config.toml
head_dim = 64
activation = "swiglu"
norm = "rmsnorm"
attn_scale = 0.125
init_std_down = 0.00579
doc_mask = true
Each number is 500 + 40 x the weight over its row's rms, rounded and kept within 0 to 999. Layers, rows and columns count from 0. Numbers have three digits each. The size before them is the row's rms in percent of the matrix's.

# layer 4 MLP gate, 448x160, rms 0.193, rows 376-447, columns 0-79
081:539525499466521520456481486470492531484500516457543474550489448516540530440538468513508501496474498500475438471550461459454463511518556565428486467488499559518548505498494509573463530460564415476483533445496466456484522485570444476421457516
109:506517538477473469529515509539480522486545454536504513527477502549576516532485520526470467554496562499550492529501464510491489514488466504510551509443495500512517524551550521522594537444463555512499491448479470450498587553504499577439580545
107:494537462549490457517502510407470462528514486476485496531415515517538438471505578448506533507454452523505482487512560513481501447514458413512464513495482449455503470535513521547463545496533486446467510482522490468479475549472492498408496458
098:546511515523523523460516520492474492530478580504469457515438517508492448504546483495510520428582531437529496479501483581479544571494446445539466598494496482530531509489514525452523479411468445462489525513560462528487584421535452488526456462
104:485532470465536489504511543509466493563560480486466496533441478412546549503463462491496472479499572521527511489551473473468503447497492480533469526465549487530492465469438460510502486483470444513499444487530590479440451480516489540486457571
106:481496530426501459484536518553473560455489534461519486496528505432519560430498501493449485418517510515519497503512559478478450536559550517548530476536541514515525497446576550415534530504519505511549513443536430512502562509452447461448524479
101:581548466489494414506502474500539521497561499549541413528511498498482510522456435459545471461461524492576481466527512542553528541547474535529515533508502485498446547502483467480457503500499487479400519589495454516476526497527469456494432503
122:502493503481479499530514525516493545624453533548495407452456436463495533478456502547450505582521533511588511474456540463482531478549509516496489525480494546561505475484425431483510519509438504485470416442491434511409466439538492527450485510
093:503468475538444445488493518501527494475469497472563448533552488519504438553469481439507485466468475439528452496500502568513521472537449405526557472536575540499477493553508477511503502482499534539474461505571520533576545415470463486527493433
100:471521500445529457414475525552501554518467530508525584455528498490470565439555551534481586505430485499446464499466448512464507519506505510427475565425503514533520447533423538442484463505470489493523477493494566412482471486441508493528533513
104:504581443492495408491487538555492539560521537419471415489488524550504519494554446502437549453434465534520499506562525495484474435491486512476472517490468449524472565487476502427435541512520501513441505535518543494458475423524530518533539516
125:504512482491512505456500488516457523483556484490491547569443496446543464461510460476604502494472474506542484551443538443539543559477525538510578404538523525527468521486469471498530517556499440482571388602518570519422472519449500495463410506
088:482509565440463511498464553439547486508518491476508454581536439446554413530503586452515561530468509398521499486544469463461526505506551445451529478447434514503444553499436519498505515477470485509515529460453439591546458506434474500527443566
099:489477490476457505460498575496467520511447524458552439531527559503586543497485507499454543486523492524482500488525457487422508580470400509543518570514467525597519497532483524453464487549485421484501495533485559469518439564516453438390497463
105:466565554456528435488476530523496488527438536497528504479530478501476542538487488540563457536493513496560539402456541494556515520461502376489476471498473564485411514536402455516397499523472499524458485476489509465590453477520550481416482472
094:451521535503462485473471454521477529455499480512425512560446484498528543499558522503474527442512556550535442483508515581469481512499484583477518484506595611506505427557438481464452534572576486525529524479580523531503519572493461522447493495
107:559536534412542420555522521514503559466524486479442465469523454534520489433483513489504595456503565474561517514484477529484527508506554480527484515542539562498518474505466524490516609437509573454516492487481562461489601486480536478485518488
095:502524433469564431530460476607513565544425498422560461470494522485554513444460512515497467553516615515477497460440506453513514488498486457517471541493463507483513511467544544462505522493473567558515541497494501405460521506504501560475547520
113:477466522522560532420471506484466469478585503515476547457439507425542498529484479476548521519542487490492453579471554468500495570434502541516454532509445464484504543547458529476516444483506544479490440508476468508502587537457568516526459431
092:417517575513595474517486508481541490489503459531509507434517483439520510527466530515439574511515548448508525501495445534471468572519462466476444528516535438547485488460478588476544482487513471509447620529527440500559511497468423469535503475
106:524546443515518436468473503452448559550564557492453446555456466489574455542481411517494537556535454535468471522560431468490442454451543502551513518492494472510569500464549549559523438448484525502438443506472505496544500483456429465460495465
099:501472428487501509468536524526456539464468522534485506444475490543494494474555442437469484470568517456480482540511432452509432448468504489495506555440459445434485530489478438444529545461498537483503469495458553495524534578480531521437432457
105:501481465472461532500499559514546517527544557603519561438475558474535492513449495488514525493492452501541487503548497426551531499506474451545460561490473516535480484576523451500553527523406490480515485502522496508510585449514452530502429493
107:562528550470505477464469515435441528531496549521535514476509527447498535502458490483533441496494457505539579488502470468515498501490539502510499419507479486414505488514463464529465452577442482519551482527545506490457423469432468482450473490
118:464515524512486558476447493504520460409524529474480513548482451481446470455545516503505548591531523534529510500500516507545535557427452481533494534454538527508568502456533448441454513501438548500444503517418437504523470505502562512537545453
105:444438439476518568527524506500525578466567412507508476497567486485550533501474455465589478467440483552499533494593490573450533532517496493498434558520461485527470459553480534492507487555509462546490441499487485530483588487498561518507522598
088:499486537502539537527484520526532599557502477479486519495452456466462518494554515540505516510547597545531539397523475490492448565494568417513464508504516546585419509495499533489455502453495570486493477468452504457514504504496499516536508491
102:571412519473534477532466455523470525536541474484456352470443444509491507532504482577502559475540498524547486452499584456499492497425453463517506550480490493503527507559427414489493448504539493490491529436523528477518556511517574547488502612
095:556539554568432436495442480495605508472559495479490531482525450475481524480505398510460436498506511520399428537463490536476527501454584533527522490440490474491522453404520483513502519471545493522523542549592477553545497508515462497521493486
099:531496451473462554503467435475505446543511543438539488514490478473478471539503588508517511549517484522498514471505450403470491471486539509471585531493548491416450426455537484476497488409473500485510492515549561609532488520480462465438491425
110:579467490475438483389564538528558452430475517536471488435486484494485469452508435549474526496533431471496505485507497495439551473555491495479468480440546463534566439464476536510475446536526504522537546476567530516504467422501484540450475445
113:523550433527544560519544523507516522460467511502560504496519536457548516498452479531532534467493556413524489555447558617442589541469478505517544559452561486443447490492490498494505497505432479502516581578529547498529506487515528574464496436
090:489483507451522449498587556553534507522450469570498528490513523444538459556494473473486499523573440512474509443517465590460498520470478515503482536450459483547502532492532545578554545465529520479544531528398515475521458437572548462564472434
101:412473452379491476484463536491453475462527559446537466490489511511525473470537480533512474490424527465584446482470568530550452385534466467541482500477444498532488464467499477560487496566454497459559583491490504463520498496564465418454478497
103:474466540530481491523539487493460501477567548541538560520543569426571452471502466497511490583477530479478526455494527430538537532462551482432483496497425444457524489537515443533485450550455529540532450545563537519512491487464485513494496508
094:440557467540530578440534504471456517580478524533536506481494504480571473527493423511505503485572476431483521525575491450460499537471448552437485505516489569522566501444484539553483517534506555472447494511454509569474481441450494567509459479
112:528480476550498532451523523554482375577485458491483511548393480479498540520481456530501471485505498450505586496557488516498479514543521473583497471490414472540452469483524533465548504485444535538567583568515480536456539507522520529482562525
094:507494481462501464436450498487521491505578480493544457496591568454494558494565491484480544494473488474541514462546471631508549473505490554497455505550515487551459449463489490528551434511520469478442489471478522447590429559524517573505512457
082:574462484391572457404475446536471507468489457453523524427562465393478484469540540491465542461507500500404522447517465493493541470448538498535584387534472486489494449536485491479399476470450465532459528510518532501467555517508522488479501470
108:513539488482518522546456422509460504522469532386583453395537521494469506540560515510515525535515467459501508527508507440491494507474552464515448409513553466493497481554568522452482466513518584518511499498518459478500511525505508460494498488
102:475479494513513566491431453527434531468534464528437496521528482504470537519532494479454510461505565498517605492514481497508534476388519466504458540521523502472542579481416452408414482505533518494473520439493512484551471516531513501562470450
095:506534511581460508465533553486545518519514475538582481549550418482571499491478444453478537483590555499511419499514498489562578538475448514479498499533554553507486500544522512454421541529541443511563487401488462508543468543489526474462491491
095:466508513523507451491474475503504532472472501527531513453497556475473476540461521527461454495477429507471523532510519415495476575520523440446517546545498464511477548443532527444573571535508418490484424545513452549470530473530466534489418450
100:438485435433539454468509470565503520552544476462545408494457559477492535461545519552507484531510488538543540428580563518477468437464530566539461482571501464576441494521557491500524605548529530507524505458519568486472511514502549508522515472
110:505561535518459534548444482489520562534533468514550508418484421530549442524520439462504487545506477460472579510468507543509526458493469457490537556574558525583543484475443439500432511478500533462464452442495447555495472494469498552469475484
107:492522430528478529379397473467448530522458540507507565429502476454466411494530462475471455456498493536481527455456573536471433455538575527542456465450460535534554420452473498440479510414513505461498541483506538485536505500542478508447548497
099:530536569469509521543480545507517480459547525461513526551557474515506519442549447492497525503505558513491497456472506487484577555541591483551556492528528531535501521543473468447432555526492518476514488489508543485485551492494423491527537434
094:486513493505491427490433529481543567486488537569488471555537485491502506491481485516551584482454427487473469495487430460436456501499498475468445461539463554451596512457501469466511545521508482481485518482451582419506471463442459504486486465
088:464532487516463403579512481543551493536578517501555485515532487430479508507487506407508500506480479513484441495494501472501508453533433451427484522521467511541392477525473572491494524518482433524513482529500568485477509481512435441486476455
090:493488494534456630525552501570439530460475574488609448482456476559483483476467490468515554512548477499509528496498582520515487531502483425543518553498493468482522545529538550503470549441452548538513524500505480453513461565481494543512461490
109:504462511434465476467577563562462535527540486428459483511533447486529514465444515492424465466508464542427534525524538533515568504562495479483537574480461531492557492468484492518566495491522449478456543496520531524473571448543482470503504501
102:475550538498466461429438447490483512502511539519538528419517505508518460475536496470487540466453509554478541497512535384480499512510548478526513486497511546573523513567507504498525524535549434491460560486520531507417481510483472520474527506
120:460532489529455461499482482528535571494504453533510513532493507428549502501527514564566426515480532508558489496446510552537486497526483549487520537522467469462534546447459450494474437459496417486575504473489475475491548439487514433510472552
099:524497486498534526479439567530482549463518537575481531544479507566438519435485480523443533505559430573519536496493465595484481489424452448518547546490514456527511533528512500440546499547433446430524574495564516450531509536510496485524526490
102:467469465498507492440527459484484483504475497504462526609398478555477469467516519449501452493534501400496481539537526443446494478471471478494553430488490513474487528535527575499599454569514498548505526486490540521516456426470484468450555506
095:489537573504468518442475470537454512455509420430466498474564511471462469498437555466486534493523538445483516490468512422480461500450581509510490520483485449598513435542458485505486504493435554483488536510489507519503570512427573463493450461
100:458529457442542560462526525547495481472461500526472529449449497528484507467528498447492454515433528537571481476529540515508568549464466477540503493417423517465505491483522564489513483505531481432475463567512555563495479476467504468519498508
102:544492607474489496487477500489562473577499496464485483502548548405516552445534416427480496533551522520503420421478526518556441455460457510573468450530442498483468466543486479488504500531386477466479524468589486536493475536560523496548572457
104:502463548505462466519489467424477505525527472497504486541534488496482563454544531534533432553533516442451522555499460529414455518521474535501451466475534512478473468533463541482449553490521449498522501569545511445498482563423501482509485438
113:495502483522583468450456451587457473504484530471492472518497489519438468527438483492512495529515481482567588472488453494510486520436537498506476541518527521443476517522498520502575495505536489454503449475570558412545455542420445492493476467
093:483519541499430526485536536469446452439510536514541529576551521523468511468452488477542487471484530483526503583520501583515500456521554498502486517516525495534477485478533517482532521435444459540487520661538568496507540451510522525562455529
092:508507435488551508530502564496477469487485411381485518474521477463553489463445539425483467520504452575487533475554481558577474584493490531554495537486452477472540522534548496467528491475493495501507483578493475472489481537484486481522526474
088:505488483494460512443513470500498483513534512463535516492458513529509481510560491509503484526477496484543579516499522505482527462484501452563590482402478576513467491489507492534562499524501511506535516500518512525485548497459537504538521419
107:487482517574466546476494509533501495541525477537501454554561541569534436462590555550490576459536541518483453448447526531492514551526477524525478475537466465554494560486510485489486496535538528607429456517552516520511599511517466494524496527
106:481526459512477543466519591508528499442491549457524401435490472510548468513505535534559518445533466471430483487494442520550490535507537511571501558489536487468465456491523428589478513456489485495491469461510543487559505489448472539486470529
097:492453516528575535443454451596443516561526502491482555544461450470556409578527530443523486496516464559431526538574476496462472455472515440545462486556564440535494536562512538480474412496545535493506496516524502426481559474494518502511522436
095:499546530475531489517492483514515514494564521492527467461513497423418603401485538499505513477474536530444470472464503571479470576490523508470430497446513491480488446478470431544559508520487490514522524455564565564503531476548487450457522494
104:521546500507482503433537486517485508521587497538426518527464526519554461466475483456474505459440456456481493494477484532542473525533452532447504490532517539518428530485459511563576525549399497535544499488537459484542465456469549462452494538
097:456498499482441449505484500499395521534608442493493528525468476478555508469517466536507460509475454494515562454513524457425488479454495497474444448493515502392467438452561479541497450425482448486548552438507601457538493414481497432424454460
098:512534522463415489556432505500477489480510466544525485574584531488493519613528478440514522515524459477545497520515542526490457505582429466481549515520475505527411528527464517411530432494477464496523465558473488543472468536556502503527518510
097:542440518459457562557499511469491571501557556483469484555509486511512473570561508505498492492648553523506496511416508427513485491485507487478564540504490490516499524491580539470517499451449459543429498511526547580468512471534506530428458553
098:500457604454523548522537459515518402431414513566548481493467476545509541492414494538547510479494476493561480492546402555470472482441504518532507474512530579534520584491463528477492467566548490507580524509515484471494527443515558475511523497